Weights of a small transformer language model.
Architecture: LayerNorm before each block, learned positions.
Each number is 200 + 40 x the weight over its row's rms, rounded and kept within 0 to 999. Layers, rows and columns count from 0. The size before them is the row's rms in percent of the matrix's.

# layer 6 attention key, 128x96, rms 0.119, rows 113-127, columns 0-95
104,188,266,184,151,180,230,192,152,201,209,275,99,167,166,133,186,227,231,157,206,199,181,231,215,129,168,224,270,231,212,193,226,141,222,244,178,200,208,173,142,151,166,289,161,197,166,180,288,241,178,218,225,254,149,147,246,244,235,214,188,232,196,115,296,218,145,196,151,177,211,169,189,193,147,202,229,178,257,200,182,159,211,192,261,179,147,190,202,159,210,248,232,216,236,210,251
099,194,233,238,169,176,292,172,315,222,217,256,169,195,171,133,138,194,202,256,198,208,269,152,273,213,174,210,219,268,138,158,198,231,238,152,234,229,220,201,198,221,198,248,235,184,155,247,178,217,221,205,191,236,227,208,197,223,215,195,199,231,221,154,251,152,183,214,158,152,203,171,188,121,85,188,133,212,206,139,214,100,185,166,209,218,182,248,192,210,227,216,193,138,254,237,202
095,183,171,223,192,191,163,186,207,200,133,221,200,205,141,172,200,191,194,202,181,223,216,149,142,225,175,245,167,257,180,174,201,184,213,191,131,216,186,150,69,213,287,175,202,211,246,217,299,246,229,196,178,181,260,223,155,148,127,215,212,193,216,239,134,112,199,217,268,179,198,260,192,228,215,226,249,178,230,236,272,176,181,187,214,184,209,198,182,187,154,204,132,282,242,250,278
097,266,181,196,149,168,204,231,213,183,205,143,175,242,184,216,271,181,151,204,171,231,298,206,141,250,151,213,197,206,201,229,191,183,321,212,201,220,189,212,249,150,143,241,173,195,184,288,207,197,238,163,222,178,219,172,180,188,166,169,176,198,215,155,221,204,244,153,190,183,171,167,193,287,247,253,197,243,197,239,264,296,182,190,177,157,124,182,129,171,257,177,207,215,162,130,148
101,203,179,200,125,188,202,216,265,223,221,241,224,166,192,197,227,216,278,213,263,236,164,155,164,231,217,197,197,200,211,256,205,204,95,221,250,230,204,231,189,146,259,221,220,190,194,198,248,144,285,125,158,187,244,144,250,180,188,313,162,156,168,237,194,228,158,214,188,105,140,190,196,211,210,230,206,220,144,240,226,182,270,232,122,220,200,184,218,211,242,163,165,180,136,200,239
108,196,200,246,241,214,197,207,222,240,196,228,177,197,199,169,147,193,127,162,271,212,289,222,78,191,244,218,194,165,218,146,202,177,187,203,199,184,170,222,269,201,198,222,144,167,215,187,192,243,261,264,218,154,201,167,91,245,202,214,209,276,213,186,159,233,209,201,168,218,196,258,235,176,203,211,180,216,187,193,148,231,232,182,170,178,175,255,104,122,218,250,279,206,108,206,167
105,176,207,223,137,186,220,189,138,320,175,299,285,205,164,181,188,163,216,185,192,245,225,180,204,182,137,160,183,236,190,207,181,171,159,199,270,212,216,278,257,258,213,174,101,175,180,264,219,196,275,207,191,223,196,179,193,181,152,206,167,174,197,263,159,165,180,228,243,207,153,171,165,178,276,223,224,234,134,221,246,229,173,211,176,190,180,199,92,236,244,214,211,204,165,197,186
100,140,182,220,201,133,200,173,226,246,212,220,191,196,233,162,180,261,204,210,253,186,222,183,159,216,199,267,227,177,199,236,249,257,187,185,299,207,219,189,232,247,279,177,181,212,236,175,274,155,183,222,173,141,177,183,203,242,283,182,203,232,254,172,123,149,158,213,244,115,149,162,208,169,259,212,197,199,194,253,274,205,142,220,194,246,206,107,129,147,179,212,194,186,171,149,164
093,173,218,199,144,189,180,192,208,217,219,214,168,243,197,153,216,197,212,188,214,231,189,127,198,228,222,208,249,193,265,171,203,141,188,126,173,212,234,219,260,165,155,229,217,208,197,235,205,134,290,190,154,172,288,259,130,137,230,176,167,239,248,265,166,208,140,188,251,195,138,283,132,185,165,202,270,194,218,257,224,269,219,201,134,164,169,182,144,191,199,235,207,136,184,226,131
104,240,186,229,154,143,226,229,257,177,210,271,169,185,191,227,165,193,162,188,193,247,157,190,209,164,183,128,216,215,173,159,216,210,238,164,247,172,201,191,196,194,311,203,147,251,140,143,229,256,312,169,186,162,228,242,243,179,152,196,250,221,208,192,222,134,175,222,286,163,200,179,257,239,142,224,271,216,114,211,237,147,186,158,195,231,175,235,206,178,197,183,178,122,179,226,243
094,153,250,247,190,212,267,121,147,171,147,263,243,270,182,171,261,230,201,216,267,144,220,170,136,202,288,186,195,233,145,166,167,201,143,196,174,186,177,196,181,262,279,208,283,199,165,239,198,191,261,164,172,180,191,195,107,145,175,176,219,178,200,259,249,136,146,174,218,214,259,161,250,221,192,222,162,178,192,202,265,211,211,175,224,190,166,207,174,198,153,229,192,263,220,182,207
097,215,187,172,215,176,122,242,181,188,294,203,231,176,216,193,226,259,187,127,176,193,259,142,163,246,214,266,214,265,222,185,171,104,163,203,79,190,114,239,179,245,141,175,231,166,182,234,187,163,221,201,169,281,146,221,175,169,213,247,197,209,160,183,251,225,180,193,205,177,217,227,182,173,217,258,255,180,184,271,241,168,198,248,151,160,227,180,158,213,219,236,156,261,212,203,185
089,190,289,183,187,145,232,180,185,216,146,197,221,236,256,137,219,235,182,186,268,174,216,218,234,164,244,195,246,152,168,198,198,244,207,201,245,151,203,218,219,239,299,164,167,191,236,251,247,159,208,259,212,179,207,148,180,202,215,210,210,166,221,126,234,107,122,187,220,149,194,203,226,255,185,195,112,199,179,187,211,204,130,143,270,182,198,207,273,166,209,201,144,155,245,112,228
106,149,167,153,186,196,178,178,222,209,275,151,111,209,258,141,155,189,236,172,147,162,249,228,187,183,199,232,306,90,222,228,225,164,287,229,146,205,200,193,146,176,246,193,230,241,251,208,197,189,178,223,199,229,246,181,228,218,198,242,230,233,131,198,217,276,258,159,206,159,149,199,143,224,146,158,220,186,277,202,212,215,211,194,233,190,186,162,241,144,217,158,226,202,191,267,167
094,215,175,127,181,227,180,210,138,202,218,285,174,228,217,98,190,164,176,166,220,192,129,189,123,211,187,215,194,270,224,245,148,244,218,207,121,203,142,247,243,255,221,201,288,188,170,217,257,171,223,193,230,190,214,216,264,167,244,210,233,141,193,233,215,183,215,123,232,136,169,167,189,193,196,229,213,264,167,235,235,197,142,224,151,206,213,313,174,201,239,214,137,178,191,184,189
# layer 6 attention query, 128x96, rms 0.12, rows 114-127, columns 0-95
116,178,224,122,158,231,164,215,240,189,191,169,201,164,184,214,158,189,216,190,136,238,259,245,235,176,158,262,146,208,173,206,236,192,241,145,221,232,230,147,222,211,171,285,241,187,151,149,166,184,178,235,216,276,209,244,217,278,161,196,241,220,244,154,292,253,239,109,186,203,228,180,177,189,212,181,108,176,178,166,185,221,242,242,173,151,294,179,237,190,197,165,207,267,150,216,221
093,178,256,227,294,172,232,221,206,226,196,270,141,232,188,174,117,173,217,225,156,185,121,223,225,202,157,170,82,162,158,218,188,222,216,273,241,155,203,204,187,229,216,202,253,243,190,177,257,143,166,261,189,139,246,209,245,190,241,198,150,206,204,150,130,183,159,147,227,190,190,231,180,259,238,198,210,190,221,143,155,193,206,123,262,275,228,211,249,215,191,173,237,209,186,163,204
107,192,123,272,248,210,213,132,218,212,230,173,233,222,194,160,189,248,161,229,161,234,150,283,229,199,141,143,316,181,191,235,152,243,158,208,242,199,190,265,200,200,256,223,175,171,297,179,175,258,196,222,162,207,208,267,204,108,174,150,213,213,200,186,193,146,155,197,235,169,145,199,212,149,149,187,200,195,183,137,230,258,200,175,181,209,217,130,216,168,185,278,169,215,179,224,220
113,185,286,231,232,191,283,251,210,218,161,241,238,176,204,182,178,173,144,222,299,220,205,194,167,157,250,226,245,234,175,144,125,173,202,155,316,170,230,228,238,190,248,183,185,222,189,165,235,317,220,270,181,185,185,195,217,191,159,184,220,210,257,153,215,179,143,229,231,194,212,133,205,212,193,203,169,247,159,118,249,158,172,232,165,230,204,208,212,223,175,149,163,188,181,151,156
105,198,206,163,243,220,227,241,214,210,245,155,195,190,137,213,98,186,194,221,236,181,251,201,233,172,145,121,287,234,182,214,164,223,190,129,130,231,235,255,237,173,133,212,208,116,222,236,125,145,161,181,209,180,294,213,241,151,215,175,199,147,212,258,170,261,178,218,223,211,188,212,186,140,163,282,228,192,252,244,209,201,175,205,183,209,202,196,167,235,195,205,162,209,192,156,293
120,223,205,186,217,189,223,184,177,212,266,183,183,234,161,194,186,225,228,225,292,212,184,241,260,222,192,172,223,270,134,96,220,269,168,164,216,163,204,178,202,243,264,200,244,237,236,130,198,293,192,245,214,181,303,198,210,180,154,218,238,209,281,186,218,142,174,180,171,213,177,234,163,199,128,129,159,204,218,134,234,148,172,152,199,270,136,178,209,159,183,183,186,159,187,205,186
108,251,205,187,235,225,233,158,212,153,233,223,164,233,199,201,149,209,201,181,249,195,200,171,267,207,176,229,202,144,217,218,217,129,207,138,238,228,136,250,180,187,252,196,266,235,201,181,240,217,222,194,185,126,281,246,245,200,259,166,308,246,164,136,257,214,197,159,167,180,182,181,187,160,129,189,90,185,177,213,255,132,164,197,255,227,173,207,241,183,257,135,219,165,237,196,174
096,206,191,225,143,210,230,227,190,164,225,181,166,217,249,183,82,209,242,158,203,194,159,237,174,152,162,154,235,184,216,221,153,229,249,211,205,198,237,186,210,209,218,161,245,248,188,174,238,166,233,239,217,230,289,145,258,149,159,286,207,215,219,235,210,184,188,211,229,148,154,140,180,198,133,155,189,225,211,205,291,210,250,157,254,235,113,216,218,200,237,218,115,239,100,205,178
124,219,319,214,136,258,254,216,273,241,126,215,190,228,284,139,167,198,238,192,212,214,198,212,215,186,200,213,191,169,146,140,159,210,173,152,175,147,287,234,172,227,187,224,241,141,303,154,211,218,203,251,194,209,175,212,250,287,213,165,188,221,204,170,242,193,180,122,176,218,207,166,204,195,172,203,133,151,205,192,157,195,213,119,215,288,199,194,220,205,179,186,199,197,206,146,196
109,228,183,184,197,202,98,194,218,187,180,171,102,190,184,216,177,210,145,178,203,198,226,213,264,224,206,149,207,149,145,174,175,167,205,213,269,159,218,200,222,224,178,181,181,217,193,185,201,203,201,222,201,217,268,197,254,167,242,271,150,237,248,141,284,206,162,207,161,208,221,225,190,204,235,226,162,204,236,131,161,259,254,181,262,232,267,252,178,197,247,107,201,83,213,161,277
102,153,226,234,217,127,220,149,236,230,209,200,221,199,142,193,201,212,217,224,168,176,193,183,197,182,241,163,175,228,201,252,169,254,194,223,256,125,239,207,162,224,220,159,180,259,150,174,220,85,158,244,188,231,317,170,194,104,233,179,214,194,281,245,176,156,223,255,215,198,176,195,130,218,168,253,156,207,195,295,227,150,183,159,177,211,270,228,152,205,180,249,190,211,204,212,158
120,242,278,193,198,250,196,219,200,169,219,198,140,144,164,203,194,272,208,234,238,159,192,205,198,256,142,181,191,164,230,195,206,204,214,205,208,176,198,194,179,243,161,188,232,239,181,131,147,264,171,177,198,153,172,236,282,225,244,166,274,285,185,181,261,235,209,179,164,149,239,220,226,167,184,197,140,133,232,130,155,118,255,212,228,151,244,206,229,178,160,94,221,143,251,202,231
097,216,159,146,226,135,186,196,202,116,158,174,231,203,264,209,137,168,253,212,183,228,182,164,106,204,150,161,151,185,302,209,155,240,143,199,190,257,210,222,257,178,233,164,131,188,234,184,182,172,175,218,238,181,174,241,218,201,199,170,216,211,146,212,117,278,212,238,248,185,179,162,234,268,290,188,206,233,158,280,255,161,234,246,210,191,218,162,156,239,230,215,217,204,199,232,211
088,216,227,267,173,164,231,251,226,228,250,210,153,210,197,143,221,142,198,178,242,134,297,163,205,185,168,137,151,228,210,215,177,261,231,210,235,175,170,218,160,189,286,198,161,198,204,208,231,281,145,214,147,255,143,255,226,186,170,225,227,231,218,183,258,137,198,262,142,216,172,204,158,221,158,209,103,118,224,249,209,197,236,154,207,195,211,168,185,229,205,263,232,210,189,128,160
# layer 6 attention value, 128x96, rms 0.113, rows 64-66, columns 0-95
103,264,228,215,232,185,258,209,240,254,218,171,198,190,179,233,286,257,207,183,121,219,190,101,247,179,255,194,204,196,207,224,195,169,191,228,238,229,205,167,206,154,222,235,191,209,229,138,238,211,229,97,170,184,248,163,204,198,149,115,215,260,239,163,235,186,159,223,179,260,239,210,325,189,204,257,189,200,168,144,170,163,162,204,154,144,228,235,125,194,200,230,152,223,190,214,175
101,295,191,163,223,160,216,182,213,222,273,208,194,217,131,195,165,217,178,184,152,179,204,230,239,184,275,229,257,156,189,238,237,179,162,221,146,143,173,227,142,222,179,207,234,191,194,203,200,222,144,223,279,297,178,237,192,212,206,199,104,201,214,171,195,242,112,147,252,208,227,192,226,226,226,199,201,184,203,204,269,236,213,209,216,147,191,196,115,283,181,157,282,146,155,138,206
117,242,263,140,155,301,189,192,195,287,165,180,228,166,232,263,214,270,191,242,217,282,221,145,135,174,274,242,187,243,169,228,113,172,255,213,161,297,193,149,226,213,198,137,218,192,199,167,218,162,221,146,217,180,248,184,158,218,234,194,132,183,264,171,190,216,234,202,195,213,238,186,235,161,158,212,199,245,254,189,229,177,195,154,149,190,177,164,233,222,133,214,155,204,211,198,181
# layer 6 attention output (transposed), 128x96, rms 0.121, rows 64-65, columns 0-95
106,142,200,165,245,197,202,147,204,188,163,236,161,241,253,122,191,180,172,205,241,174,258,238,239,154,103,159,140,225,204,208,243,169,215,189,168,192,212,221,199,189,190,216,198,187,223,224,181,158,183,283,256,220,193,287,167,209,191,243,246,107,191,242,141,179,219,178,192,185,153,215,187,230,270,146,105,203,205,231,260,236,213,301,213,217,266,191,220,150,140,218,241,179,172,156,226
111,202,218,233,216,208,179,286,171,251,111,221,201,172,227,273,180,177,234,278,240,202,136,196,151,142,165,152,193,194,210,130,199,176,262,206,246,183,261,146,237,196,187,206,264,147,196,234,197,230,218,173,104,223,227,181,178,189,227,227,224,202,199,178,137,181,254,244,231,162,171,169,272,215,267,184,156,246,208,210,134,168,223,158,173,149,251,172,241,96,228,227,171,225,207,194,216